config.yaml
head_dim: 128
rope_theta: 10000.0
rope_fraction: 1.0
attn_scale: 0.0884
init_std_down: 0.00352
schedule: "cos"
max_steps: 7496
Each number is 128 + 24 x the weight over its row's rms, rounded and kept within 0 to 255. Layers, rows and columns count from 0. Numbers have three digits each. The size before them is the row's rms in percent of the matrix's.

# layer 3 MLP gate, 1024x384, rms 0.0285, rows 733-781, columns 96-191
095:125146094143150143123159127124149127139093142150105104107099131143157133143138088106156196131128073166119112129132163167105134101158153127149166135127102172152104046170115100109116163125175100119137127076110155131128126153126110114165152129122118123124142143169137112098098124097129120157
101:144109138158140120152115081154156111150129107120140108142137121104110126134089138107156140097148079110149148134136127125142142136114106139149094081128140102158143104142108143109113137145103129121094111148157103123124142163136126113116131118145097107144139150137158097165124107093146103180
102:095088100142157094125099135083141179133117149139106130117143138138121104125149110105122160162168160152153126107106126119122097114153108160140155100137133091162149145149115131130116137109138169102102095120145143106160106111142177113145150164125163160146133125135174151112117122152151118107
103:085124134121144114139117127154129122067165114178100177136097107093127110133129122133157120158117091162134109121141153108136116093115119147134081126144140130129111158154111151137115091118142105106151155119137134105114173158108110106106136095134153129111139153088124109134123117137158170152
099:132143108160168123128127110128133153123141056148100124124155125146115104081143123127088135131150112095146097139071084129122107162139119111118124137096153098113131089140129127137130147116087106092144145112170139112112132101098114086188160113159099139162136085107115138146152146137133123112
098:107134109129169126159190101169138133128132115142075084144130146133147118112118119150131129134135140151157128092181134130102151110109131131166155166141156133110127110116093123156089111112161125141116135138142126101106167135110120175162150137073130141132178111136157136096118123144127175113
094:098163113113076175142105103131137128126129093158097087113173140157114124104073128140109155101087099132094132081148121112143115097149139146106131107127137119114093107171126086134169135155155114098133098095166134121133115180112100084152139104108146122175085114089116094166118083086119130155
092:135152125137172117132134120161124154116139140158174121126144151146166140113110106114150133140118135056166164118097106102138114128135154145098140134176107094134108097138105096153132124121127157135144127101128097147147139145100131096124155136129121137130109132125098090121093132149117116140
102:114131122090111157170086188138155125136097153142137136144153145159124117123114116093151140124118177167124107145122150104130131133117111152166097150105119120147178150101153125133119142081110115096152107171130145119116134123107189094140126107120105132100106146120182083146108097102140112162
093:099187120141109114104135171105122134124142137127106151112159086084140105140116110138112098155122134149107104116131160130106133118094132187142108113179152135093132138123106130133143130166170140096135081156110114105126153126150128120178086137141152120114117090118113157109088139153152126141
094:126084188136126148105116135142103086182141147156151146117167092173116133144150093127105117167150109151148134188131118139139117128138112117154158102130112143131131160106122150102131156104061128124132140099119148132137149117119114072141121161170120090095165109105116106118112140096090145112
105:070151159130093125121097133125110180119142137120120107133138115118136097136192124118175134148121117151131112128098144179099132138149112141135101139125119130151195138128117154174150146113127137106131114092086103143131086084139106150117113129108151095095134132087136131151131120125132125147
094:115154165145195103088121129114109153138093115172153140124141166132120104119175149135145130120103149122143106130125130126115152097141128132138187190130130136114143123112112122091094116103102115113126110112143110146137144132137139088141157140114135143162104098112124090112138145125094130131
096:149099123126139149117125091122127118156120123109079164107142168122103122137110125093124136153108114153174114126113118089102114128092103117141137128113101091203115042152128141139145101138115161078100109091119123111125155143097114085136135149163141136093131115152129117124120115126108107157
101:111152130170109115136122160141166134136136077092149095102170202113126159141131080109121130182157141120088093192131138135131121166124128120146148122159137114167147089150132122153147085135137141143125102116114112117114162138130152131157182145101102122141136135107107069106067107140144151150
095:130127142143150132157133171144109131159117153138121137129155132102166118093143115119113180134172131141118130146115120165125123122145111103103134120144122168122110165161110154078137113095135100096092134166128102110094134115121128129134136145121113156138145123130154120102098112057128122128
102:120160146116101127154143113121107167120128183133068141144120170100140109138163107093116161130131149150127128120085111144122120141133110125106103131165168137077115123121086183087111125123113154093098115137145132094102162125148110132148125113120143110094142140142170152144102150110166134167
093:154085148158170130115101127137140130117153109112115124113121115131101120143143123145130134090157073144160089117116164129123094145139107129164089081165132153084145154123114083127118130115112097157067128089083147116173095113080121161115117153094107090094132109125142114111164123103122142152
107:167093157124125118164125134178154148110139143133163170140112146115074102178128115096091126133133132130138115125130107155123166148105120158114161090115157109140140116168098101130163155119090096097105174132092169098099141161138138112108133120176085135115108069121100120097107130121153145125
108:106140155141140106115149118078124116109119096150161138112112137122124099120152154162154146124126161170124160128073127160172171129103101121137131081107091111163154162114104107122156088139132138126095197124106103123127109122113108127140123142137108162134164122163142106135127119150144128121
098:143125125118146159101097140158132145150145134151111131123141195120117114118139155097135112118092094122147112111150166153122131181127124140105076129125126161124116146102127091096161112132158135086149137104115129142133138147122125141094087106146121108136112130137121094153109125163123130130
100:092183148107091112105145178133141141109135097148109115103139133137132143097141104129142158135086074171104107127122105125118148088134118143137147161122104164101150119140101123108143101138148125130116149151143078144123172167169111144151134110159109131154114163129107152109080115148133112124
100:160111101085138131112136126155099126124119067139135143165100117129135110126157146105115118159151145142139161097092123122128136091125132147107155098184099145099109162169106102092148124155106099120122139106088136111149117137095105168139116101151118093134148130136074167141129125130154117137
101:094103139126138113133135138100135168143129129127122126146122131132092128121123113151112150188120096163101139117162089134122165097123105144176126168110113123112143105064099102121076120110093090145158096129143128123080098097130104128144159122151086103100111111108132144082142109141137130120
108:150170124121088156115142132107112116146152130124117140079186138091124143145114133110101114131148101156134137141110151110108125145126161144112099098154171173146143161120103115133102130118118110129077128134126172054130173155143161096071131141118127142132146115130165143143109139111158131146
104:147141169132147141145153136154141092078090111128136157133125124135130123128145094141209140125134080126129182117103152169093141117093118175149147136162107130094147145109116139102135163091149143111085152135163110153115147078116112155143128163161089104178081117107117117123134104153136120110
104:143113118104137092091157096111153181139117159142101120145125180103133118140146142091136122081133081156160112139114127142139152108086074130118104136123168117134135159109139140101122135139072146132121118110116121126100140117173131115146125144123162127143125158124150157149117098093151124167
099:150106093128172134156091162144105184083146115160141136133157161144082116138135090138143124148086115175106140115133132112135134110127127112155135148134082136131161124154084111172106096095149132115104122144125188113138093143125086128156145147093145107145157133161100126151146121124104128122
097:119085157106137149128153095183108138161130135105135148128150135113110126145163151136132113124143118145136151127152146146136142113104114129158134115137121117150175141116150116143126114115102127104159147099118122105051137107125125116139148139155124138129118145100133118094092134132113134132
105:117118134097132152144209147171096099124094142166137123141166126118143107123167085132151155135155141140146120122102136176111125110133106137151131175123108101099132158133109075128141118114110118118154129134145127099071106136131104124186119094123118130139177103164146162111120105084132077160
097:156115127168082132136148114112116097181144116169098129115180115117135106088137140152135193153111147198109144106142134118110135173151057138163114155148140110118064096117102132167128144111151083113118115117138124095106101186162103175160131146143132083146116133107127144124150119136149156151
101:137131159114175115139101115108150132164125134096149108135124169118109130108135076121143140119156127125121095102095123116121125147086121103124129108115110121151127108122157149110118112138130114117145107100122095115148139090114115110100175141152150163138139102167156102153136141110127129131
104:138152173145132146151148136146116110129140133166112089113145114091132130138154118090134153149165105092094146121158146148098131119110109090118145125134114149130103121133148097108126141099115135143112102127126129090114103113108134094166104134107152103131130128152159143125122138083120132141
097:162130129114134100109140132118133145132129116103092153118163141130074135111136152128076114140141118136144126090139107092151131160145112112115124143101170112100171081119150092110092150098078133161116165119143135090117150143120137142120147110108128128097127118110125143136131113100156164116
101:148134129080115143152150099147090197134107122115144173125102119125091160112138149109121154116153133107149133122102120125131132145092128124161088123158137174154155108132158127152092098111134151136108143114088128083123139158167178159122149120120116115150152103072106096130141123135114140107
105:138154123108137114105126135101150183156093155110134122071161131136150120117141082149152150156114155128141125129104120129139150106152126135097117123139102101170132161150133127113147147123110101098122168134112124099091142086154142069120183102142126118159150126114118103120128159147124138139
094:110155099142154153114144138166178089136155122121132144112128161101102165141123132126096106169107107132131157125110153152109121121141121157102121136136099082187116144162100124114141084122129101131111129143110085121142202155130116103160123123063166173181113163163089125160120117138144128116
092:097130112118144117135107130143135144152110162127150127100127121108123128116137105112114151156177118132139114161090160172109125122155137132121112116144134148089115138151132143177130172080119114133146119129191103145150123181090089112160139084169137161127087077142172090117141105118145109119
099:146157150145120129129082163143164119174127161105130085117134071092151123148148152113158121115125149127068147138148097143123162161118122163125150147135116133118114102182145080149158152117132134104116105134093103121127080108197134175158111142147183148142140097110131112140078130127117108119
095:135088154120112109116164142123125174153156159148112064132139136142114119134134114124107116149118137106133112175143072145143126139167110114150143082132114092153108132127122136154092186138139133123114130158123086093149128086134096092129129134164095140135103119153144147176133103101151108132
098:123139099175134121091145155123152131115160150158149109123131153112163095110111103123111132120157130185108171112152143133178114147127099138187103153087143158179158143164127143111092127140148078133134120101123121195134125113171130116149140125103125118100136124117120107146112121128142149157
103:129166144124164135141123126180162106125152158167134128154158159117133155120091096115179107141120143104103161097140124123153110101155107135110079146140166147136098150139140124124139124148150147128103136158152106155133102144089089090088145123154117127111085147136132083125095137134149107129
099:118137117101173131151096128121109124113147132181129142122139154143141168100089107080113123105150054085103121113104137173140134122150130157137119138124176177123108157097133116087120119100084125095150100141108120100065128164118115112087143105147090130134111120145165152153111127114134122125
098:169114128106102146119141121140127157154104112106122142133154128153093113098150124075130134130103128127134111122180118120126109098103158139103123092135090128113083106135116149147112158116184156133085127139122163115136151144178127096102135122125119100110155153141095125097119109096141123102
101:089110145142135158123126110111136141118080153164153121096149169171125114109131137089141140124142140118128124160128145127104106099106128123162146108142141120149121119104130081136109106097125163055112130116109103129094139113120138156120159136151146132159128107109165114122130127085129133094
101:134122121094155153119135128145124088084138144125091147112131154106168111157181150109116106157142064140106150068117157131146152098140151154117121128163108147099151149108131152086067136132111150142130105154127093098136103096094111180098156146162133157136113119061159139106128139084109141094
096:113121161128132145129137084175131131163154120149124133146112132137139099127159152135131110105087121107127160096130137133098128124109145138129146124111107129118140133130168127098105096166164061141128097115122123106126146135098127144109147107116148130130096115105120101112127109106119143129
097:071156145128143101157100146132134164139147113103160139084136177158135135106154136118127101091128166111169134103119138117127142093176107121113136121128139121142138123115113159084132141133129121169103137164132087128087102110092130136118156135117114101127107157085119118116117121139113145117
094:113117142102133106124114144093109157131127129142159132132145119136139129134112055108087154142119105169120119163139108126158128126128131079107152130107140135119139111130145148123138052088102147152124128086127157142151113118143105056109132167070125168119096176141127136144139111118098139144
# layer 3 MLP up, 1024x384, rms 0.0271, rows 733-780, columns 96-191
099:150107143072113140141133144108086139102137143137135148113144078135117142113151071128104130129130154129087128178120133144144164105127101123113113152107158165115171126094119158114123124153133129144174194127098098096146093128130115123131152119145130118128154098132135163115108146175127111096
100:127124100107117165086100108148127147166094111125108120107098109097111126071138140116116107117138158084096116089083082147104094170128149138121108084101133126153133094077163133089148108154075129102112141097122131121119157168123146093106180120173108128152111128128147142136144131119141131128
099:097095144173143147152133181093165147088142131084153113148138127135172143114134132150133139108129104122153137163114168151168146119121123108132103117092134105113153152123130116137125129125088131155117169118099115153083123064156151110140119169104135144181104162130117106118122115130141082122
105:085174138108153108171109101129131133125167092164128120123114159120122138084124157110081134149124126155124094153094157108145147096132145100139099163170101123085090133091156151105150107138190115130141156107131131077122102152084145108120128107111107146092130121097137118148162136126160110132
102:128125135124119079091112155158123153103142149153149149107091143141114089170099132069183122172117149096111135160150106106115167156107131147131129155095137133131123117133085117139101119125144135155123143115090089101108167102129114115143129144137112129115133096138142123152106116109180169109
098:158128143135113114158121145153118121110141163129189159138137149110124149141115139098182141160144110121105117177131136115141092167132124123153135104155124154130125118156108159130131132076075124092134115129097109147116109138192146142086128136176129105137076131121145142126142113141148106122
095:130138069110132114125088129139136151136115111126107142112146113106133122122112163160130173133081157082112144090115092122119115124104144156156151143141162099099154127098161117151144116128158103124163096117144152137120111143143124126116115148117123166120113110137104133077125141129117108162
092:142127129141142098128097105165091132105122139129141073122162087152121066145115154131153095169140150091110095134126134152099138135168086136111083139139118170119145107125109091106142159175119113068142101086163089145059122184129126174125089145146150129155134069150149154135129108108154108173
103:140121190157159072092126078119126160158142132144142124103095129137082102141175130164115145107150115129163138145130145133094118123131114140138151113132106122097073117170131107122127131110138120159096135121123104114128125157111115180132142102120125115143142126179114156109138150134123083114
095:100148088093130156114173125156108146117104156151113117160132160134127135121142139110143120077143154107159099131115139122133148104139120106104116142119087177135123132171131109108100133110146122174105181121128120132175145116121102104112137132124120149099133161114123079136147138123091131156
099:150095126126097145088090085151136123115121138119134107090149141119130152129163093149148149137100126123162154172095118129115148136102144110117163113163105158132161122120143134152132131090105145151106133098140137104135186135106114152114119186149116096116153147135161139118086173129087168152
103:142131190122125085136117104146099127130119123183111125133127103099101116102182090161114110137096109172085131110108132104131126087138128146111123096137182094129130136149109178138106095130098151115116105152109130110129157097112110114127101133087138102081166109117097094157140158122131128139
096:119110148120162108146141138095148164143101116173138163086127117123136146125158175135128098124111129119119131164108153145165108126116120136122166131129120110073096130119192120123142122117117179130111134132111112142154120170131139147141173123137158142080118111100119106136143145146107121122
100:109117166099171130136095108128152102047110115117112164132123099151136141122151104141112111119144117117169111181111170108099175095117092147106112122123086112131180148095136137120128114156128158073100197137127149153132118097121179153108118123148098117124125130112167188154098100111111138163
099:133109079104102072150102123117106141123122135162107114124110099107117121135120149079135128117137121093130121090083104151157156131111163137117116134101147115102090182130154131110113143093098085104117163183150100092131122153116102139156135111121177117136143133132128166142147129121161137094
092:107120160149101087164125145118145153115140116121095163092139094112175134114119123135164162136124120114103147142110100140084125105115111075079165120116130132080111168118155165121148135109142185120092126136123115127098076124133159147180165142125132153122162142132115129115141126080142118102
101:113104125112124108116115103147124149107148109149104103163139141134124112135120165157134135095121148129103124169095133118116161104113149135112084139113140154110135100111133103134100172171148104099153186103119090129135138130151139156107161097125120114138146116142109161128118129157183146139
098:171090140104105127141089101166108128115166127111090096126099084166126136136144147126147125106158125141152116109152161095112148149114158147130109135133110140144105152132111142144104161148099128116138117133099119163162099084108147098065097133122168113119134131067124130089116175111137125137
108:137108145142086123160107164103132162092108127107114151117130134110111147097130129142177147111095114112121126113182158092170140163149114099140113124128108146111151148137110105169132118156139132116121128148125108126129120126124102186120104091133119106147123180127136130103154114131155052158
110:175142087152135145135133152130134114112145056146099139100140085128126125105141084151104156117123153134101135123117122103125122151136117130163127147112152117146145127116141083142131142111150162098153113168126103158110163158113175101129117102139120131103112141147152132156137136134115146141
100:129093104078143114172077116119142108131136149113143100116132118112121143121135148100150147102128152141129153138108122117135110092154102087138155127108127145121093140132135110116101112111111148146099092153143127141107098142100130124096132115107117102119101145120127166147117148110111140130
099:181165085125154171140161126142139131131132138101169092107157166169162132145176129176118095153123167093108152145127121133156123109118112141130160137117138091134141098170123124106110144134119122169159124155098110141130117111136150082146164156121149128156124111124167127180120114117157126133
095:148073161088111162118136129144094116157160100148123176128170102146088117140126141129085129126117137109139177088089112162170146127121165131126134111156099112158122178068102165123100108131122094100143108160130121134182103142118141158114120132092120127140114134130146135144160160117093138107
098:152139128131130141127139111141095099112091125092115134165136104118153138109132141118112105081110176134132174125098141134109152166116126145115151086158155101152119123169138140180171152115125086117104143140120167160107125086143092097092141103164144134143094143161134120146110130148133147116
101:161100084133117128117199148175106102146099111140096162174127147115130115105142093136152134151110108130121096121163093091181119128101116162088148103104135128163134144136129156114155157174102074130144127078106146158134161127104093125128123164131110109118148092156121089121123125152186163103
101:128110111166106116155114151125111151128119136094130132100101129168110155165131111103093138151140121127102116129158126084098126135138130115113117106116138125120131134133145150105109146120124129118118137117127133126108122151089123183150149136140160138122125164155121130127106128135111141089
102:095138140131144106123112135163111139087105136107127088135123164152130119105124095112157078094124106085175128091158108130146127154150095122121149136120141100163084109160197138150135117090140123158128154169100136116106132144097135131145139145097138109119120114152111102122148117158132089151
104:127123099108048092142120142101133189135115140087144110139157126123153107138109142161155144123127164097172148132138154151165114119093129121111135079104097106118147153121128125092123085144111154155157151135120126153153156088121165099136152125106119160121112138143140140120098098168118103111
102:151109124115152141164086130127104078103182133123115113137150111107124111140135163137093134083121148087123114127117187116126117120156100133135117091084160146100127152090168117108146127153073108123127115099127127107163180098081174127112098092116128181113155151119112160121133173144116136103
099:104128111090146155150103121070109157142126114126140100107099127117150174150104153153116131151102172137148111161088140099122101118150143136130138090139109151169120121122147161134136107143124140136139135108105122100159174130116134126137121111109139168105134155132109097130173129137151147124
096:132161137112146139173127140131140166099121150117137126139103151164138172114146123065161107097135136137109129109080138133144148131073151106131168104109180116150147139123122146122128150126178122112136142095167119136138110093116142137127166117163096139094128113146137117075082115137131136092
099:110109108133139130087142088108110143182103147131103111120122130102136113137150106122151089152121120148097106150153118142157132093105106099148142139146101155144148124101153137114147166160123137148113121090118168124130147122097137150142123152093109168136109107072113139107118118103112132140
096:121099116102133131118140149135170099175108142076158142146126165118071143136116134114101153101083126145164115138116125116153100117118109127134131112130135127152140146132133135159148077108109114146112145121128149174130138139125127140077175092158114104133128149152150066122109133138118120097
099:111175132111131099131116146076146150121105147129130127122151159135147083079141131080086155139118151179143166119143167125123102080089102130109117133158119085145140179123117125107142115142123145133186102095134158134112133141171089135128134113096128139117114181188123182114139129078118121131
104:150137127106137151150138132104129118131140146119141131131150167155095153148152112097123168127125112138111176105162113152130162147149113156158161106136126099146149137109140094125118085094131122108087125145115159151140103139097169123159159098097127110157112130101124120133141102175108119123
102:129100174102140169137148163174123118115143112118154114159143141089055126097132151118107086166103135124141127143139114107136112128151147130137165127140095117148137100104132107136090134162137128153150100117145160144131117162132130141113082108186081148158132089116108087131112149127146155129
102:134162111099112128105107116084106137110151157118126117130121137098127112103112132154117142164141141117111142108121155126124137145114125125130137137138101135150115155100110106125129070136115091149086104076093105130105125103128146138125159130101092128169155152131133128117104102097131127117
088:156128138150159162141190153114116120109152137108125121146126143133179133117129119123143149099103112094122145130116139123131157083097100133144146123101130126178118096149105117083125055125106121106149113092090127084103132084142148111118150172137122096110119134150127149134100097155128150105
099:170130126173125101112135160181132123186131114128117115155103115086109114114140107097110119124137128141110131121127129156125107133061147142130146096102088099092136080112081122097143098096111153090167139108099174113139137127104112106082117108120139145147133131139111126156107121128143105119
096:128131144114149132113075163185148164116107109158139124121135101110136086141094113118098134120108141151127160111145141122126109108131141107128168138136076072122133059128094096137155132081070159119136135103141172159143176111145150118155136122101112116080124127089114111080151113109136153143
099:128132109183108144061151157090140117157112116150132149109179136148150134135137141115166115140095151162122174090144117173139111132154132101138113133082129109183136120149151131150103138160137118111179097113109104148114116143136110142144092087122159101096125142126089148112117155145114105144
103:122107146108091122088120151124082121105109148130142149132136123124110181079144103145097124118112109076091126144141152128133117118127139096095122088134164117135137119105113115166131097109168166118125098136148176126143108116158116138144096156123158094132141136098133120126067121144101150158
104:139118113166115131108162115136118126132079162100134113141165105119191120117165103142116151108156179106129118135164115148134124130092106112115087105093101119094123106141134162128097129122143168165140130115123157126169117130161067076156113172100126140140138109159092126111128116116180117205
101:069123140120102095164083114113131074090116126155113136112155153119092154121143139140094148168099116108102121099140118103113120179145129114107112107177144107091080122121154141137172121136125125106094121184101116111124143140097118135133150127092153110153126146156160117139124147087131117118
101:123122105156119186132154108127161142164136088145136089128157127176151159151134146103110128124107143137087104165170092145152105144121139111136129122141169145146125157156132077122090107151184149111157139116138121112110146117149148105129119183116138149134163092134104100123078118119102159100
104:120120128122086126124155082092139154096102154104116058113109163114141134140101142106185179124164101125125125100154077128117114176173127146120152105123143105142087143135134110074109113125071132151105157156144132121110140141109121156118135151122133123123152119121195137100106165085131108135
097:092123115182111165146136158153154162123124115149112150113151102106125113107113134120113139153081127111108147110124105104114113162151097134113165135175140102155138128101121159112134079132169106119138131133121116127105124131085106093146118129124156073118155112108117157157142114073144076135
098:114161094127154145123116179130121165167106101123148155090135146151122114081094088158092091125111146163104151103093095078123145105119126170150149155081134175118144087134111155128151176146134112125192150106145143146115151109130146106148168130168126115093090141131104146135126120140115160113
# layer 3 MLP down (transposed), 1024x384, rms 0.0231, rows 733-780, columns 96-191
099:097128097140138116131150144123106114111110125123122153147095153089138087128116139133138111130114108118094152111133122109146146116106091107127078164153156117103092121141121104161107142123091106089151125137132084119106131118144147126132159158115170149151149113112134090141098078130142136130
104:093165114136131103148078159119136157116141189131096174098123121138140139142073119104107117092126093142105088125134154119131119117156190143143105119087110128110135134124124132138122100139160129154153104107137104149158080164076130110111135101139085156110079129150134148097105128136128126158
098:107120161113142129135136067112129132123104099138156139120109101154136158103088065140120171137174190139106115142130128122117077105138185160122114138146157125158143095121121150113127118103166121110118091145138129142116136190086105131141155115076111129113090136133118127136105169138135155158
104:129143168105161117132172119143163138151170110115139109152109126119165125109123147090142157114140124111135116157128111129121125131118169136151123154161141170099145154103126119102101113153187139088196152140129138108102130122102125139138160118100128094151105144093126100136120173171190109149
105:130095119119139148156130108155165131126129150156113162154103138128158137151158151117159120152092089081109117087065127141151109151111165101149108122110092139126116147120105111121103118189102078125103146145154159085094139117123170102106141120156131162121111119121081100134119207129136104160
098:119144169092137161134121156127153132119108164141128153116140134154158134134142140093156141109105130125144116126129154127139138161100083113141096129099133146098110132105092145154087104104084139147138138102196127136115116131149147132121108131139174139156138123124136145128158086155178109157
096:129149119105145146157152111179139084161140146167114151081130138102091155112156092113097127131145107148141166132114089143169144122116071126120143136161096124148117117091131123098072174140162105131176120112131114116127130147139129120133087128110119151128105101098117171147122145099145148152
091:144171133120179124111135140127170097124170083127165111127110150123112209121107128143134119125097096135142146121083122116087129125094137127122109142153084111138100104126130161136125098153135120175123154163142177131138111146124115113109191146119097158111123146145148103109145179135158126133
104:139100132124150112181117131110107119157126144142132102149090109160107126089158092159125134162159117118115100161151121115137122158086103120117141119114112115122150107153117125131133121120150109136119100140125111160170141141132102109098143102133143148067081132154128123114071123101115109112
093:131112126113176109139152135101127112128072142141155109142082154123127111140126141138156107123145119107169161116132155117119118121130058114147128147165148170152087083167114147094119169083135118105124144183135128106108098100168152140108157132115156112144147148118096123134154086123143131122
097:122135103119166144133098152120112142122116154159120124110130116167107099114142145132101095123141153119135144164173124133107120153157186096109105131150128108096080120151164086126126110130138089110126061149114167116150126141146110145128095140146146117151070136155096157121137149172070156097
103:151084146178138116127166094117132108121124070112093114116122128171107173144141157137113156117120124080134160135123118156120141112164088098116128111102147136154133141085087139169144100157119098100148143117184133138144143093117139133143152109119154130115104092122181084105182166115128146091
095:106090088118134123176118147129161102096162116152129114126154106105135130101113125133129166137114110133122102128156102110146138139126091136107087080116095158126121126156158167147138083113131176139098105139096108102115122150102101158104136151149163117097131130127129112171177163146134169135
099:126108135135120139101106142130112098112158151095119143109120132102125100107120087127122069160172121121115090130161165150127102154152158094125115154180140173111157127127176125119156162134166154112156099141118050103141131092134120133114152086107160186131103144135124123123118169136133182096
103:147166137134080148118077096165105151161118101119107143146205194115143121165140109086131158151142098122145081129146144131114128088138122069098130129134158140133117107129159128140138102160166169135144107138167138123160115112136136124113098151129154139117100145102149068139111116111139127109
097:148121125125087123159167112102147103099156119104145127112129108112097114144095129152168125111108194083126125090112107122094118114097179127110150135083109104127155163093137116141117152125121124115119102144136148136111095114154131130138175138159118141114187121102091126152150097126104116160
102:123085129151156087109097105090135123110122117142130102103099108143082135121088130151124117143159122134151110134120138156117141110142062143149161141131134084122131143116112112153147084147094147096145158180140120152127120117089132119145130121131109101178120111098121128154165127115119126119
096:087140126110106107157161105136123181107095138135185154120091157127070129113119095088176135161127169149100108162164109125115142148119166098089138150106116096150086125147117180146134126102105136082174124148181102120115146142151127100193134144125091154150142110121156100100102171145127127144
108:092141123096114155091137144131136125109145150117093157102131113095126158135117128147108165120098124121141172141139109111113117151153168104094114147095157138141082130144146132094112143119109122092152078132149125094163110108124138118093135110156106190143119131155124134124124145126102099114
107:137145139109110156103073112138100132115116126189140132175150134134102104161128146118128090155135144105113139126073150144112101144186128128132142133113108118135108150109107134106168130092167117162143150120123109142136092116143133125160172122127144135102169100172144131083136163160100137127
097:132118129141106125142127144139100146140127144140113157136128173081109141098135141079111158128170100098148156124120097130125120117069148101104108149148062142143181113161088140158112171136116110155147170112139089170140156143137118148133158153175111170112131111116130082109076113149118158116
098:132154064113092160100169117129142074166101104162090154129111146095150143128123085094116131130156139128163140117113099144114094150144125122100129113127115168122109110131129122128128102113174104118160145141083103126120146142114136097143103141130118143124118139086138127136107110114100129168
097:127163097117132151148140116112088139113152094139132110161129103126147108092160117141116098144153118100143126119107169152122136092096136146108149108145101087125141136125132095147104121153140144145160126153104105131106164139104128074146097150121123106135101125123110109156103145142094129178
098:124138114153127119158145141140133157141099163159108140093134177082137172135075164143137137107107155113123122142099113126125106128126071122124160109092163126143184125143144090157114130120102138158092142111152132153141129074119103152143138122115113154153090165125155133128112120107134109121
101:099113156118115132133111142113126108115169115116147097115149112120106156083132109167126169130129128095091153151146124129086136143154140152116134131137066185149114103156114104111154176121100136110106098121105103138165112141104178163150073109136122074153164143107138171137112118108135118135
102:120096100154148096146153173107162146106128117157105123173119109094135119141087119164134142119175087103130099106159139081129132131153137117121127122111140105086144120116134088107110117145144126125130090139110131168126141102147160121127156112109159145126168203099113094129098121138111147086
101:135154099133144077082157103136136117118117167118110160102157159102103117177146133095109130118141053130131137114146101209131123148124112121103142098103125133114115135143156123103156140109140111163128151118094130129162136146163148170125116145167105139142159074084093182101121098150168145113
104:109110126130096097120133132121142095163111140133135108107121131076132150118119127154107135094146146135141122144126155136093115144162067150108148108121124149104126135060158157130140113100151141116109115103133068155162124162151150120104134159108121143109151091118140139110148064117161131146
100:143111116131103088154100151109126110120122137163156152140139077107118134106135178156120110156118137128087140124079131147115107139114134067135107123155082099128145122164160106112141144138159142105099079136109139088089174141102106133145125135129141114123088104130128184110123151100157136131
099:090116118119134121106116118131137106142153152143148117116168157154128135113165114135122108131154153127161121176101096153115080134176076138131126146178131179148173129115140119150139117120162129138147137168157108169123190138144087115141149129111091098073138130135099115085152118104119120121
096:105139091157168135169128153157159130149159138113107168141133162130114154112113124063170145141103128143108132089125104155132166118139112124126145126129137092135158134167123134136131155121121141128175128101140137150123125155118121158183123093148133094129152122126210123117135075138115119119
102:117132133148125097140123115127131109140128098111090132133117152138127122135117105134096153130154117090159133092146127139105085190139173104133128161146100156146143094159112121083095118166160135129138140173134118126207101092108116130110167097162103137111148103174162144116115131143131174150
097:122137153098132123101123108109126121129144112085169136155147136133169157155139111139120155131113112112110107133111161145145108101101138119155126102155101131130093150109117080189098109100155135139085113099101131136068121099110119133124116151140142117113107096142125098149123117130115114145
098:115158151120107171136078103106183166135167139114193139081145141111130117064171082165135133121116154133107111143136163121108105116139108133126097132136086110114127161137115135103134185102156180083130119137128115129128118137112097145124101137100107161109106119145132086070118129104133111062
104:126128122149120101097172133119097153096150129153167134129126105099120120085107123119104140137133088096161136120121161116176145174129112125120115124132168158149088162154124131110105113131133127172118158142166155122075170123104164113111142119156157177131093111092108150099117186098117134113
103:123141148135145093196137137158173128148094092145123136102135105160170116134122107177113146089140169154132104130137087074127131091126120090115153088158122150104144147126097114167133105093139147109135081156134121147115097113124085135129135124116124118102149134153163142119117183103127134151
100:119152109133118142132132122125129062153160122101137108147130133131125142115090089160096120145074112111115119109097129108114091153116136136088099121134126126149117122163136118126111101117116099146117139123148125107093203131122104143162138113125133187174114161146128095098107177152119135136
090:133145150144152124117109138156082157118138164078172112149154164144158126131108127094116085131141109108141137139105134140193123153134099105081144125103150118101151132119108117105138099108163106150087157104120086131135130137091129111168128131156108149085091102171136102136119098098126112095
099:128144097138156123131101125135129104116151119117098173132134129140129120143094138118108124139138106107123106115192122122128139119129126146113105138130119120133151138164111101130112116142135139140133136069157123143115130122120139168069155078174133129153130121137129103136167136113112181078
098:114098098130147121154134144118106122115133111138122121154083137101138143135159129084143111132139162157139109149134135148140148113089130118071151167098143131130114155134152164137124106107096141099149170160131142082118123113164116101119141141134106155138151134178110141149179183095144115137
102:127097182142096112117137130139118074149111105096104075117144142129165139090088125123169126149132152172123139090113105174151115162128127135146103127112164127116141098128113153154113161160117109126137121169122125140105099153178154116121105129083190126155159199136113130156119126108124110182
103:133084100137126158159109103100146101143146170104133131107114080129151099151101178131111136119090161149150136132141138120133134087102161109178140128110106141124126141104164125073142098119102117134157110142104136121108126153118138164152162120136122129134125122114083136149144165098091085130
102:129139106104171095134114133141156132111134140135148128115145117103198183134112128114104157097166162113134117124099091166135109117132124158159143141123111189118130133092152123120106118132122125116163172096155128090112117122158064136129137133140118114116139127152168157123121172082096126141
097:153135160103091144091170164106104162136101125120120135136126163113134124132121137124115102108192163172137138111112113096133117126123103133143119144133059122087094109111148124128128138182120140109111138108116110195188099091168092142123133148182149147084129149100119128158113143107118138142
103:104093106169133138110170119146120155108124128192089139123119157183138119106140148102121158117113172129110144086159138136116149112120097145119130098168107092142078150142158147086130124120124122156133126175130142140129110147124157118147081118080108077162151104105112143117170064104140131150
103:147081153080117101106134139152110149092138081125079100128115087174141114122111120139102150113146131172140152160092089105099159150142144099109086087127108168145136139155122124124163117098140147107141150126127137099111121149133157151092154097127135118155115108133125078076131136132078162158
095:124164191116147126104105111123091114144133135138118140170119127144145140129147140174133095096097064125097108117100139138167154108105118121135101123097154148115140111131175109111097124120133140147133141150104136100158132124117089162096173093129153078109114146126127130112146116131127144138
098:133094131150144125080116115110134098123135140106139119166109106153177129096162148126138111085063132144129120138171164129106176150164095156130121138128105139126154133149089074178142152099098133139113090092110116121088162140112121155086117135100156109132139150132129128138158055101115108126